config.yaml
d_model: 256
vocab_size: 512
norm: "rmsnorm"
norm_place: "pre"
norm_eps: 1e-05
init_std_up: 0.0586
init_std_down: 0.0
optimizer: "muon_variant"
warmup_steps: 200
Each number is 128 + 32 x the weight over its row's rms, rounded and kept within 0 to 255. Layers, rows and columns count from 0. The size above them is the row's rms in percent of the matrix's.

# layer 3 MLP gate, 704x256, rms 0.204, rows 429-446, columns 0-127
size [101  96 100  95  98 101 104 100 103  99  93  99  95  98 102  94  97  90]
[[125 138 122 191 118 123 112  93 152  84 162 102 106 133 103 121 132 165 135 149 110 137 127 109 147 110  93 120 131  53 134  68 148 107 150 102 159 140 155 128  66 107 191 130 112  59  79 119 104 166 143 150 119 175 119 173  85 116 156 108 138 122 175 102 103 143 115 120 131  87 152  97 163  69 120 123 137 121 156  99 158 141 154 170 151  47 126 107 107  96 107 185 131 123 140  57 131 176 124 114 151 131 163 111 157  76 127 165 117 134 108 117 136 115 137 175 136 133 156 130 129 143  73  95 159 113 106  84]
 [140  84 163 151 155 163  82 156 112 108 114 174 127 121 146 102  88 115 109 168 128  95 118 101 187 125 104 159 189 160 134 155  73 157  80 120 106 115 125 184 197 107 129 164 141 109 117 183  38 193 164 141 180 152 153 158 114 144 143 159 145 142 125 101 150 109 165 147 106  98 169 157  98  58 128 110 112 161 132  91 135 158 116 120 134 104 140 109 105 133 116 121 174 153 135 123 196 162 169 119 127 197 139 134 127  92  94 165 139 139 101 167 150  94 126 142 138 155 156 175 132 131  73 159 134 106 156 138]
 [154 122 193 175 190 174  90 133 129 145 151 138 190 166 115 104 102 152 122 155 161  81 110 144  30 222 111 143 134 131 147  88  86 109 168 173  91 124  93 104 169 133 124 119 148 117 111 134 162 179 133 116 153 177 120 127 135 144 167 158 138 149 146 155  90 103  49 138 149 124 145 186  96 110 171 136 125 141 151 128 143 127 116 174 165 157 172  98 145 130 176 168  92 120  78 187 106 163 109  99 105 118 136 100 148 200 112  98  98 123 108  99 148 144 114 173 134 139 108 129 114  77 153 102 166 105 118 170]
 [168 134 186 123  94 138  53 101  95 123 144  75 113 120 122 113 170 132 149 170  90  95 112 129 112 123 145 111 155 163 154 154  59 114 170 138 124 144 166  82 149 111 112  76  99 117  90 135 113 187 174 161 127 148 130 149 137 160  96 164  92  79 144 187 186 151 103 164 118  94  90 118  69  90 117 170 156 152 135 162 165 125 153  74 188 198 159 120 133 202 110 178 134 128 131 124 140 120 180 163 145 118  93 156 140 120 157 156  52 119 137 114 134 118 104 149 185 133 116 104 148 151 104 150 127 118 140 103]
 [ 89  95 156 131 151 170 119  95 157 123 112 123  77 112 119 131 117 127 142 122 147  88 132 147 179 114  94 167 114 111  93  89 125 154 178 114  65 144 111 111 182 109 135  78 166 113 119 104 112 120 148 107 130 114  85 171  93 146 129 127 103 171 124  81 157 174 120 111 109  62 127 105 148  88 107  89 117 106 157 128  50  71 146  81 143 139 204  82  86  78 143 110 125 202 126 132 144 131 165  93 137 137  74 103 148 155 151 178 188 117 116 123 122 131 140 129 119  89 142  49 162 119 115  89  92 125 120 101]
 [123 103 131 103 155 118  93 168 149 143 129 140 132 179 150 136  99 127 100 125  68 112  96 134 125 132 140 139 132 144 102  99 142 108 119 115 173 152 120 152 132 180 115 124 136 145 110 134  87 131 146  90  59  99 138  60 127 139 203 128 171 147 133 118 128 100 218 110 118 129 159 166 124  95 111  84 126 174 104 119 171  96 123 102 132 111 168 112 118 105 109 128 119  94  47 143 196 159 143 176 160 181  50  97  77 204 161 108 188 192 151  56 148 165 185 134 116 100 172 145 115 196 138 143 152  51  99  83]
 [131 134 172  38 127 110 145 116 136 115 137 146 148  77  82 137 168 136 127  90 119 147 152  99 131 149  96 149  82  71 101 152 106  85 136  99  97 204 125 131 178 118 120 158 154 155  55 141 180 131 101 152 196 102 109 116 109 100 128 162  35  92  94 176 174 135 186 156 143 106  96  85  83 167  72 107 140 108 144 138  95 132  87 101 131 157  96 185 108 152  76 137  91  90 219 139 144 126  79  79 160 117  88 123 152 148 108 145 147 173  87 143 149  97 148  64 104 134 107  89 139 136 103 136 137 154 111 130]
 [118 143 133 139 150 168  73 112 105 118 100 130 146 135  88 114 169 157  96 102 121 155 131 101  65 125 121 136  84 134 159 102 144  89  81 160 123 197  63 150 150 131  96 108 150 158 160 125 135 150 158 167 175 139 118 184 144  58  76 183 137 108 138 150 193 114 145 186 123 112 139 158 113 122 129 149 151 123 190  96 153  98 192 132 139 155  78 110 114 142  91 160 110  92 145 131 155  69 180 110 101 128  91 140 114 165  96 161 108 173 174 146 106  78 156 100 177 163 143 115 145 121 133 130 106  58 137  66]
 [134 135 150 122 111 164 109  90 125 170 140 106 149 170 117 174 229 142 135  89  95 134 177 161 125  48 161 154 142 163 130 150  66 164 161 106 121  97  83 163 126  89  79 185  90 119 127 109 153 118 148 110 126  82  76 157 135  98 105 133  70  94  75 128 112 130 128  65  78 121 101 167  67 141  99 161 160 165 179 105  91  92 103 115 126 154 115 129 128  81  97 134 178  91 141 154  95 127 138 188 150 103  44  97 131 106  78 152 137 133 139 103 123 170 155 175 138 144 128 152 151 191 126 135 146 164 104 153]
 [113  92 153  94 169 125 125 141 106 117 101  71 132 117 125 148 146 158  75  70 207  72  85 169 121 157  88  83 133 141 151 140 140 191 115 178 122 155 111 136 110 134 148 143 124  93 153  41 109 148 124  89 136  98  93 137 149 143 198  44 106 140 106 134 116  98  73 140 137 129  91 126 140  65 199  93  62 124 128  94 139 187  61 175 124 149  93 141 184 121 131 127 147 117 115 147 136 154  93  83 165 116 137  83 183  84 113 115 164 124 145 107  98 103  89 171 137 150 122 150 135 122 101 100  63  96 106 166]
 [ 80 111 150 102 126  75  76  92 186 162 143 166  66 171 166 138 141 115 158  96 119 173 170  73  97 140 134 111 113 140 110 117 120 122 128 162 145 125  93 131 111 114 124  74 154 114 168 151 130  83 121 149 159 102 118 128 145 149  79  89 108 133 153 121 147 165  93  62  51 129 134 182  88 136 106  70 175 124 171 135 102 134 156 166 161 138 205 130 132 142 134 175 125  92 124 192  87 146 125 132 103 141 128  81 122 120 174 120  98  47 146 143 148 171  54  91 124 124 106  90 145 142  89  59  74 154  92 106]
 [195 120 116 153  73 194 139 123 109  68 109 154 141 141 151  90 125  90  89 100  74 152 191  54  89 152  87 154 145  97 112 121 162  79 127  79 124 161 114 110 113 134 162 149 177 161 112 167 157 132 131  86  51 145 138  97 153 122 129 136 106 139 126 142  88 168 127 145  98 156 197 132  92 156 119 126 118  98 128  53 124 164  90 139 141 103 144 184 162 144 125 193 107 158 125 100 133 114 176 134 109 143 151  82 149 120  75 192 138 146 102 165 115 154 196 125 127 121 131 151 132 121 168  98 167 138  94  87]
 [121 186 139 128  77 109  91 122  98 112 177 137 138  93 132 130  76 102 110 144 155 150 190 101 158 187  75 198 113  89  91 128 127  77  99 173 173 162  79 145 147 141 185 114  63 146 123  88 188  70 157 111 171  85 165 104  78 116 159 166  92 228 121 137 114  86  98 140 106 133 149 108 168  82 163  67 166 112 132 103 162 129 143 165 115 154 153 135  66 126 135 133 124  95 118 154 125  88 162 121 207 159 129 101  89 101 139  93  75 131  93 151  96 129 127 111 154 106 102  79 110 151 139 134  84 123  75 119]
 [146 166 176 182 117 111 130 151 131 121 123 194  96 175 119 170 180 131 162 101 105  67  93  87 146 152 109  78  77 107 177 113 124 128 150 119 106 162 116 162 117 152  85  96 151 136  90 119 122 169 116  71 108 169 115 152  93  98 127 122 141 169 189 125  93 119 141 129  81  91 158 164 154 152 155 147  90 107 120 153 108 175  39  86 110 206 157 102 115 171 124 159 152 137 127 124 141 163 103 159 178  88 124 145 132 139 148 108  37  78 115 103 163 132  97 151 135 147 131 108 187  78 155 108 133 104  67 141]
 [100 125 139 145  76 132 190  96 121  61  99 137 108 169  99 132 153 110 180 112  88 148 126 154 157  76 101  97 150 106  70  97  98 127 155 117 147 141  99 130 159 171 125  65  99 174 112  70 153 129 161 124 149 102 145 119 163 155 131 131 132 128 119 130 126 106  87 117 135 140 165 112 125 177 107  65  91 133 119 114  73  77 121 129 138 128 109 104 129 122 106  89 127 157 206 123 113 159 154 112 132 178 131 115 195 115 150 130 129 120 131 126 130 115 111 100 129 131  93 105  93 107 145 135 159 144 106 123]
 [112 186 134 121 152 151  68 148 111 156  93 158 127  79 172  80 124 165  97 116 114 147 126 102 115 106 174 140 133 143 146 146 177 142  76  97 162 110  89 135 129 144 175  76 157 195  97  81  81 180 172 117 230 178 153  88 112 117 143 132 165 142  69  80  52 114 146 108 164  88 141 176 123 133 176 116 108 190 155 111 131 120  99 149 149 170 160 138  89 134 141 152  76 156 120  53 115 113 166 108 145 107  82 111 130 107 198  82 125 119 122 110 122 121 173  82 125 167 144  98  99 185 121 141 124 129 115 130]
 [124 116 116 103 157 115 117 153 127 138  95 171 105 130 118 127 133 129 107 153 165 124 146 161 187 119 117 218 144 122 147  59 159 167 102 210 173 105  81  56 131  55 140 100 144 155 117 169 123 129 140  74 155 110 131 130  93  77 151 124 109 152 144 164 123 124 160 112 103 131 132 158 118  91 124 102 100 139 147 121 179 195  93 144  84 111 167 140  97 135 166 125 131 115 137 158 123 112 145 124 133  87 138  98 130 107 140 130 114 180 177  89 144 191 168 160  96 146 173 196  89 148  81 120 103 161 113 147]
 [137 179 101 157 142  87 149  78 139  95 126 115 160 197  88 116 128 129 154 113 161  65 132 106  65 162  70 207 156 117 123 108 135  90 111 101 115 105 148 139 104 146 160 162 190 150 138 189 118 131 148 168 131 144 113 111  81 113 203 137 161 185 130 128 100 216 157  99 160 151 151 102 161 124 137 179 145 128  56 156 113 153 151 100 138 115 107  63 156 127 128 159 137 123 199  67 164 154 127 100 125 148 170 114 100 159 108 101 120 101  87  99 105 119 116  92  83 111 145 112 162 131 112 108  90 208  90 103]]
# layer 3 MLP up, 704x256, rms 0.207, rows 429-446, columns 0-127
size [ 99  96 103  98 100 107 102  99 104  99  93  99  96 101 107  98  95  93]
[[133 160 142 133 112 153 149 149 149 157 155 107  96  69 152 157 121  82  90  90 128 130 135 189 170 114 151 165  98 128 150 182 135  95 210 141 171 136 110 157 149 111 112 132  96  90 123  55 123 144 121 139  85 121 144  86 190 157 107  98  87 154 142 102 135 138  87 130 164 104 158 148 145 133 112 139 104 149 128 129 141 120 138  71 164 146 135 126 136 113 146 171  75  97 111 155  87 150 144 163 142 144 134 117 103 108 124 123 164 129 134 111 134 116 154 115  91 138 163  92 205 154 184 150 120 118 109 170]
 [154 102 103 142 121 150  89 175  85 106 151 135 123  87 115  90 128 168 125 123  95 128 104 115 150 188  81  99 165 134 130 177 128 158 114 166  97  67 102 144 101 104 124  94 153 136 163 151 122 156 153 167 181 184  73 131 110 114 135 132 174 174 169  99 151 146 136 152 178  55 134 138  76 106 132 131  92 136 148 100 161 132 156 142 130 129 133  96 133  90  80 106 113 153 160 158 153 134 152  99 113  76 170 177 106  83 134 153 168 147 122 148 162 115  86 185 122 103 140 155 120 197 112 109 148 104 209 117]
 [131 107  68 128 137 126 123 145 115 135 132 183 173  97 115 119 109 116  74 164 106 154 118  93 164 134 152 102 157 111 135 129 159 128 127 151  93 141 158  74 152 219 145 116 182 130 191 145 117 152 183  85 142 131 147  95  95  59 117 141 119 165  49 124 107 183 104 179 165  92 119 136 109  77 180 155 182 142 103 102  84 137 137 118 125  89 137 135  90 159  82  70 120 147  54 158 126 200 194 161 171 125  77 112  96 163 117 145 108  87 144 139 141 115 163  82 109 134 149  94 171 123 115 137 126  68 158 213]
 [182  97 151  87 105 152 150 140 133 102 127 150 128 175 113 148 116 121 127 200 129  97 104 179  95 120 214 159  91  84 117 144 134  96  83 158 120 113  82 100 193 131 135  99 113 104 110 110 151 112  87 207 105 127 124 153 149  98  79 123 113 169 137  80 130  65 125 149  95 145  86 121 102 106  86 155 205 139  97 142 170 146 111 107 176 145  88  81 128  78 162 137  98 140 121 163  92 141 181  86 153 207 153 181  80  83 138 156 126 165 156 123 148 147 139 102 127  49 175 182 119 141 118 170 158 167 150 155]
 [ 62 150 168 162 101  81 155 126 166 118 136 167 154  77  90 110  99 174  89 160 114  51 183 120 143 102  91 119 123 132 139 119 172  95 102 118 108 120 114 130 120  78  59 134 131 175  61 156 129 110  93  88  96 161  83 129 123  98  99 133 200 131 123 104 130 123  79 126 127  58 173  96 128 161 149  81 105 125 119 114 101 124 167 129  80 137 171 131  87 143 162 118 128  94 145 140 101 133 125  87 113 166 103 126 107  99 164  88 154  54  96 100 126 129 123 116 141 166  64 122 123 108 118 139 132 108 110 133]
 [108 121 123 168 122 135 111 116 153 158 117 137 166 140  59  84  38  91 132  89 105 121 147 148 129 200 176 134 131 145 123 142 138 135 118  85 153 149  87 168 114 138  82 184  75  99 113 171  71  87 153  90  91 119 161 120 154 108 119 131 115 153 112 146 134 169 116 168 123 110  84 164 122 150  97 115 129 116 159 101 124 176 144 128 140 157 150  95 125 179  76  87 144 115 107 116 144  75  66 102 142 118 121 158 159 112 158 120  93 158  93  61 132 124 116 136  94 140 158 150 110 121  81 168 171  59  75 167]
 [109 132 179 109 131 140 123 119 152 128 114 114 144 111 174 110 121 143 182 101  94 108 114 129 162 158 155 154 109 179 151  82  95 123  54 150 157  84 181  81 104 152 153 138  67  86 146  50 111 166 123 129 142 133 131 121  79 112 118  86 114  49 116 142 146 149 181 110 122 166  79  91 120 102  97 127 131  90 122 107 163  88 113 106 106 144 120  75  73 108  88 111 147 136 134 162 112 115 180 131  44  85 159 173 106 143 194 135 144 192  98  85 169 129  93 104 162 107 112 139 154  94 129  33  98 137 150 148]
 [121 122 142 113 127 122 130  91 162 112 116 136 171 157 150 143 155 155 141 138 156  75 127 112 149 129 177 113 170 174 168 132 123 144 215 130  91 106 168 129 112 121 121 171  90 108 152 115  40  95 107 128 101 147 164  72 134  84 137  99 141  79 121 116 111 120 140  91 108 121 131 186 135 114 146 118 113 107 127 142 114 115  89 145 175 118 135 106 159 163 121 132 176 140 135 173  92 109 125 169 146 135  69 159 130  87 138 118 171  85 126 111 121  88 105  95 147  94  63 123  83 148 134  95 135 159 145 127]
 [200 148 204 121 176 129 128 116 147 112 149 173  97 112 160 115 102 124 113 117 111  87 107 170  79 105 124 165  99  93  93 153 126  86 158 140 141 114 113 125 109  99  95 170  99 129 106  51 139 105 168 145 161 134  99 112 128 137 127 164 163 100 117 138 125 137  43 205 104 127 109 194 145 170 170 121 137 134  69 174 121 156  86 112  92 150  93 102 133 121 130  67  90 127 123 118 108 128 151 115 161 202 177  93  80 114 109  80  88 142 140 137 139  74 116 120 136  73 159  60 138 165 114 121  91 160  57 131]
 [116 198  94 145 145 130 128 134 128 164  59 145  93  99 183  94 127 155  65 115 110 164 132 164  97 123 135 153 183 128 171 201 102  79 139 226  95 146 166 161 140 141  79 142 140 161 137 169  90 138  75 149 125 114  88 131  78 144 121  81 145 114  90 157 134  99 136 146  67 144  76 129  89  69 132 162 104  81 122 125  62 151 127 168 121 134 153 124 130 129 149 147 132 114 169 144 158 107 132 107 115 118  65 105 194  65 140 122 104  67  90  98 159 113 101 138 165  90 132 142 107 116  96 124 115 167 131 129]
 [101 115 120 104 142 170 160 178 164 147  92  83 149 153 119  80 208 101 104 109 182  74 148 137 139 145 152 163 139 128 167 123 149 124 167 134 138 135 130  93 116 157 150 199 144 190 106 130 154 113  87 111 112 145 132 105  91 113 144 141  79 137  95 134 158 148 120  94 132  90  85 119 110 144  41  84 178 103  70  79  84 167 117 178  70 176 110  91 120  99 127 155 132 147 132 153  44 145  72 155  96 113 104  81 129 107 113  90  94 128 169 106 108 169 121 130 189 138 135 139 149 158 113  92 107  87 151  94]
 [165  97 114 156 102 141 122 118 118  81  72 118 166 115 113 133 136  75 110 147  94 127 112  63 156 103 170  99 154  63 144 113 137  62 113 153 201 170  95 138 134  89 170 151 141 137  66 196 118 137 143 112 116 167  93 134 111 110 188 140 134 135 153 141 140 144 112 170 128 100 157 175 105 144 146 148 128  33 116  65 103 162 107 119  99 129  58 194  70 146 135 164  98 157  88 155 168 151 150 131 175 139 158  71 157 146 119 145 123 104  70 119 126  88 154  99 167 151  56 121 143 161 105 138 175 118  98 106]
 [157 136 105 162 110 123  85 140 131 101  86 150  54 129  57 159 141 130 131 157 142  61 155 143 102 110 177 101 163 136 169 113  74 143 102 135 121 144 149  97  89 153 118 122 146  99 154  58 102 179 119 130 116 159 110 171 137 189 155 105  87 126 117 130 119 119 128 209 110 148  87 159 139 192 128 131  98 128  77 110 132 144  93 164 130 184 134  90 142 107  83 133 112 126 173 124 137 148 100 174  76 122  92 135 177 131 122 161  82 117 127 100 132  77 133 158 108  96 114 189 134 116 150 134 102 173 144  66]
 [ 98  89 164 176 125  89 151 134 136 153 164 143  77 126 123 138 168 121 127 105 121 134 120 115 112 132  72 145 187 135 121 100  80 172 123  86 161 146  74 134 140  93  97  99 114 118 132 157 167 189 117 124 122  90 126 160 122  93 147 148 147 128 157 137 154 149  98  64 137 164 186 157  79 150 164 148 137  93  91  94 147 114 148 120 134  85  86 109 129 166 118 150 149 160 156  96 119 103  96  81 100 201 122  94 130 154 110 150  83 121 102 143 114 116 124 152 113 113 111 164 122 123 156 142 130 163  93 149]
 [137 123 148  96  98 155 104 124 133 115 113 135 149 133 107 176 126 104 112 137 166 185 145 123  89 146 101 128 118 150 176 157  70 102 122 114 172  97 121 180 110  77 180  89 113 112  92 106  96  97 156 147 136 147 127 166 164 171 202 101  96 148 142 112 183 133 116 137 150 146 133 127 151 134  94 136  40 170 128  90 133  95 143 153  88 133  71 132 115 119 120 135  92 131 138 160 124  92  89 112  95 173 131 121 109  82 124 163 155 108 158 146 130 118 139 149 139  61 107  82  75  53 176 109 145 144 117 105]
 [185 100  77  89  79 160 111 130 104 169 127 111  78 129  85 153  79 138 140 101  95 177  61 160  97 134  83 147 172 131 104 181  89 183 166 125  86 138 133 144 102  97 131 187  78 153 168 150 130 130 159 125  54 145 161 123 134 122 149 200 162 188  73  85 138 126 110 135 107 104  94 112 159 110 122 107 158 147 147 166 142 155 121  87 121 145 129 134 139 106 157 178 195 134 119 111 137 139  98 131 156 123 118  91  98 110 105 139 134  86 129 105 131 136 128 164 148 109 155 198 119 137 182 122 127 114 104 164]
 [172  78  53 111 196 101 111 111 128 131 118 124 175  94 109  92 149 130 140 110 130 117 131 130 216  93 107 111 120  99 143  75 151 114 107 137 177 131 100  71 158 126 130 132 132 152 125 122  92 147 139 113 120 172 116 137  84  87 150  95 115 199 195 126 167 134 166 135 117 114  88 143 168 147 125  74 100 134 168 113 103 171 131 145 125  97 137 185 136 159  83 119 119 152 212 133 110 169  88 170  86 114 168 112 115 104 155 109 122 121 137 114 100 107 146 118 195 163 140 127 146 123 133 122  96 125  57 154]
 [ 97 124  57 179 143 116 192 108 126 129 134  99 146 158  73 100 139  82 116 138 186 122 149 152 132 148  74  90 153  82 112  76 104 151 184 145 132 121 153 139 110 120 160 117 167 160 127 179  81 121 107 216 122  91  97 114 155 119 107 135 208 122 104 191 113 184 151 135  88 113 170 127 177 147 185 128  98 194 105 131 180 163 113 121 141 110 124 121 131  91 200 138 156 137 152  57  99 118 156  74 115  85 128 132  96 128  57 133 140 107 104 158 123 168 110 130  58 139  95 116 126 136 174 129  74 200  90  88]]
# layer 3 MLP down (transposed), 704x256, rms 0.11, rows 429-446, columns 0-127
size [ 97 101  99  98 105 104 104 103 105 101  92  97  99  97 103  99  96  93]
[[ 85 127 158  83 126 110 156 159 156  83 149  98 117 126 152 112  57 129 104  72 122 144 120  83 128 138 154 114 163  94 169 129  66 138 138 124 117 110  98 177 106 134 146 151 128 102 133  79 169 143 150 108  86 178 126 140 163 121 131  57 153 151 151 129 100 131 114 162 121 151 171  77 113 111 143 114 123 128 150 120  93  79  90  52 132 147 129 124 131 130  74  70 123 137 105 150  72 141 159 150 149 140  77 107 145 130 100 168 168 177 139  98 107 145 117 142 121 137 141 119 172 175 115 171 126 120 134 139]
 [151 147 118 107 134 213 119 162 103 168 138 109 131  82  85 136 109 110  61  96 111 158 143 156 143 140  99 138 130 110 110 128 126 160 139  86 134 136 180 164 158 139 141 190 133 176 120 170 128 155 150 126 150 132 132 125 134  97 136 108 104 169  88  37 184  60 103 102 113 131 136  78 125 110  89 101 148 182  90  67 127 130  95 172  71 140 135 145 138 126 142 145  94 113 186 137 165 113 138 112 102 104 118 156 121 113 103 164 110 110 121 172 141  77 153 132 131 145 109 116  67 103 148 132 122 100  72 180]
 [139  54 183 127 133 130 100 165 106 135 120 162 117  95 117 170 137 176 165 119 138  88 133  67 163 134  75 106 138  91 147 122 119 123  88  49  55 151 153 123 128  80 117  97 184 104 176 113 139 104 197 132 125 122 161  57  72 118 133 146 167 166  95 138 152 127 129 143 138 147 180 161 120 155 103 115  47  99 124 176 148 109 167 143  82 160 163  73 142 166 101 103 137 135 111 139 109  94 148  68 100 100 156  95 131 125 172 196 140 108  75  57 121 151 136  96 108 187 138 125 182 109 158 108 167 121  91 199]
 [ 70 143  45 142 160 152 109 197 128 133 125 119 113 125 195 112 149 129 149 109 144 192 108 123  79 191 142 111 131  88 151 155 175 150  66 140  87 152 110 123 133 158 110 151 112 130 130  89  92 122 134 141  59 170 113 123  74  93 115 140 122 149 153  80 100  95 153 172 169 139 118 141  82 154 147 170 160 151 137  94 117 105  99  93 112  84 122 133 171  82 145 179 132  91  61 126 124 116 173 113 144 184 129 107  62 103  95 218  71 134 113  97 124 154 101 164 165  99 141 112 142 163 146 176 175 104 154 115]
 [130 182 177 174 120 103 166  97  93  91 149 130 157  90 144 105 159  96 117 128 111  86 115 123  96 137  96 139 123  76 113 133 130 120 141 191 152 111 115 163  63 172 131  85 180 105 108 109 117  47 105 110 152  97 170  90 113  84  89 115 107  96 129 109 112  78 112 154 192 164 193 121 155 160 174 135 151  82  83 127 147 138 129  76 134 150 111 155 105 141 102 117 138  95  99 103 131 115 138 135 169 145  84 115 108  82 120 151 191 127 122 130 104 127 136 123 189 188  68 145  86 111  89 161 144 140 173 164]
 [166  99 116  88 131 108  82 148 121 157 139 104 112 126 136 138  90 127 211 107  73 137 168 146 145 118 131 130 162 178 133 150 121 115 192 119 116 116 143 133 148 175 145 144 172  78 154 106 135 162 145 129 145 101  96 138 127 142 202 168 162 169 112 100 126 147 144 131 172  95 134 130 123 190  91  68 120 128 154 103 103 116 123 123 172  89 124 148 134 137 144 115  92 126 141 143 102 136  98 115 174  73 144  90  78 202 104 134 156 149  94 166 187 119  80  62 127  94 159 153 113 125 190 130 144 138 124  74]
 [120  92 163 115 153 135 116 168 189 107 142 140 104 134 122 109 129 164  50 116 108 159 144 121 157 117  92 123 132  95  90 114 128 142 146  91 130  97 120 181 178 122 155 102  91 173 130 137 127 135 110  71  46 167 120 169 114 153 169 142 151 209 134 126  99 141 134 152  97 139  94 127 109  89 151 234  84 106 110 134  57  70  89 121 185 113  54 148 122 197 184 106 133 160 123 103  91 140 101 135 147 128 168 107 148 109 145  96  96 170 116 107 140 162 133 124  91  88 180  48 146 190  94 101 177  58  60 149]
 [115 106 114 154 120 146  52 143 100 134 123 122 151 131 127 104 126  82 109 104 170 167 144 125 136  59 166  99 120 110 134  61 112  84 176 125 112 132  87 122 160 139 140 175 107  96 126 213 171 168 139 173 167 120  95 142 144 120 173 160 151 161  89 139  90 128 135 103 159  90 157  85 133 112 146 108 203 165 147 146 155 149 137 122 116 127 144 119 118  49 145 128  95 110 167 166  82 165 156 133 138 160  95 123  92 162 169  99 109 137 157 124  99 105 131 120 112 111 148  82 139 150 117 123 105  82 146 165]
 [161  93 140 130 149 160 176 143 166 153  86 125  99 121  78  99  82 140 110 129 121 134  89 104 139 132 110  72 102 103 149 142 172 107 113 138 132  33 156  82 142 105 167 159 131 182 117  79 107 100 112 112 164  68 106  84 197 138 220  99  68  94 128 108 119  93 118 150 154 124  67 108 169 142 117 113 102  91 208  83 149 130  97 140 136 159 118 204  87 148 134 117  81 113 122 134 191 142  90 169 146 137 132 132  84 130 141 192 106 116 103  89  92 142 134  91 175 124 113 183 120  80 150 178 165 155 143 115]
 [ 99 124 136 151 133 152  90 139 163 134  83 149 104 168 127 126 136  86 113 105 127 107 127  61 143 170  80  93  72 148 138 152 168 159 175 128 147 162 142 152 109 135 152 125 113 101 140  69 117 153 120 163 155 117 102  95 124 115 102 180 140 170 149 137 105  45 148 129 104 151  90 147 187 112 132 106 124 172 121 224 113 145 139 153 127 114  94 100 113 200 145 102 143 179 144 127 111 113 133 170 106 137 110 153  94 138 107 174 101 161 150 108 141 180 127 181 123 148  55 114 107 168 128  97 140 183 123 135]
 [131 154 100 147 124 166 111 156 116 122 102 109 135 120 145 110 127 102 105 171  82 152 145 108 165 199 169 223 163 132 149  91 128 155  92 121 144 101 144 154 108 165 153 133 152  93 166 161 121 122  52 118 100 130 188  75 124 136 104 173 140 139 155 151  94 122  47 159  95 117 168  81 108 134 117 124 169 105 127 133 119 160 156 164 116 122 144 155  76 148  85  68 129 127 179 128 127 122 115 113 176 111 154 174 169 136 125  96 137  97 123 214 127 134 117 126 119 169 194  64 134 136 176 119 111 164 149  82]
 [ 75 125 144  93 151 161  89 112 106 107 171 137 120  87 176  97 155 132 133 189 131 143 116 163 181 140 173 164 106  41  69 171 152 155 164 104 164 134 155  84 156 184  94 150 165 116 139 104  81 150 164 148  99  97 137 118 176 119 118  61 146 124 142 127 111 108 186 147 187 125  93 104 147 102 113 172  64  93 117 133 130 105 192  89 113 164 154 104 112  90  87  94 119 194 161 137 103  78 155 106 106 108  61 113 125 107 133  88 137 109 140 188 127 139 175 155  96 122 176 109 151 152 136 164 149 144 116 105]
 [144  69 135 130  61 125 140  91 102  88  96 125 142 142 114 118 143 143 110 136 113 143  83 105 165 163 106 120  62 158 131 152 110 164 122 100 176 128  68 146 115 122 137 143 120 115 134 121 123 169  87 172 126 157 109 147 162 179 134 153 114 113 128 102 113 140 167 172 116 109 134 122 156 136 166 110 134 150 131 113 125 150 125  93  89 211 131 107 192 147  81  98 216 115 141  83 150 131 111 113 134 138 159 146 179 116 143 104  88 134 134  70 138  86 104 144 127 169  68 145 144 135 140 102 174 151 166  56]
 [128 181  94 132 107 154 176  80 112  99 161 139 135 159  95 121 141 128  81 105 103 130 122 212 129 134  78  47 102 174 126 102 135 124  97 141 147 111 118  40 163 136 129  93 160 126 130  84 111  98 114 134  57  93 145 104 128  88 113 112 145  88 162  58 135  78 123 171 142 123  88 165 174 133 106 132  54 124  30 155 139 140 137 147  80  97  83  67 146 141 142  74 155 113  64 182 145 104 160 104 122  75 120 145 132 127 155 124 121 134 129 126 118  98 139 124 175 130 147 189 112 115 159 127 122 149 148  78]
 [114 146 133 120 121 145 101 196 190 156 109 148  80  90 134 151 107 154 115 119  68  94 132 110 171  76 176 136 125 101  74 100 106 167 126  77  72 122 102 151  94 157 156 109  77 144 133 164 147 112  71 131 138 160 129 108 141  99 138 133 132 101 109 113  97 119 153 122  83 118  37 124  97 127 133 155 185  77 159 185  97 122 116 115 137  99 149 173 155 170 136 176 150 108  98 101  75 154 148 155 177 151 117 179 185 102 135 116 118 157 120  90  92  58 147  81 116 140 149 124 108 162 126  72 141 148 169 123]
 [158 132 101 195 125 129 144 176  89 156 112 129  94  61 116 139 142  92 103  92 150 142  93  89 115 140 137 123 164  60 142 112 107 110 133 138 127 179 133  53 152 121 142 112  48 110 115 133 175  78 152 120 157 179 194  87  84 115  94 142 128 226 113  69 113 120 171 172 137 101 143 155 138 122 121 105 161 214 125 176 145 110 111 109  97 116 141 184 193 133 167  98 120  85 138  92 201 115 199 123  94 126 117 158 112 133  92 117  92 138 120  56 180 115 146 169  96 149  80 183  87 103 117 134 102 133 109  87]
 [135 116 112 108  91 155 155 172 178  66 162 159 201  82  99 120 147 101 141 128 135 127 111 105 164 161 108 145 114 149 149 147  71  89 130  84 119  88 135 131  94 129 155 123  65 138 138 116 138 123 142 114 169 153  89 121 152 188 107 111  90 134 110  66 132 177  91 156 122  94 140 130 134 157 105 203 145 145 108 150 107 146 110 131 167  74 201 169 170 137 162 149  98 122 144 162 126 141 146 179 125 134 125 170 177 124 121 126 161 156 136 147  98  88  85 161 122 180 181  96  77 160 162 113 100 157 150 115]
 [131 190  90 126 101 126 139  71 220  67 126 169 104 112 164  91 118 193 117 186 166 171 132 130 151 107 105 159 156 168 145 122 118 138 123 130 168 114 211  58 173 123 140 154 129 156 170  86  79 124 100  90 127 121 140 136 135 127 121 149 141 127 141 141 105  68 142 102 177  94 164 124  89 160 162 150 122 125 148  98 140 158 133 130  72 110 128 111 116 108 136 168 111 109  69 165 146 150 145 174 117 113 113 146 149 137 154 155  89 151 135 133  95 141 115 123  97 114 129 128 133 100 117 149  90 103 104 149]]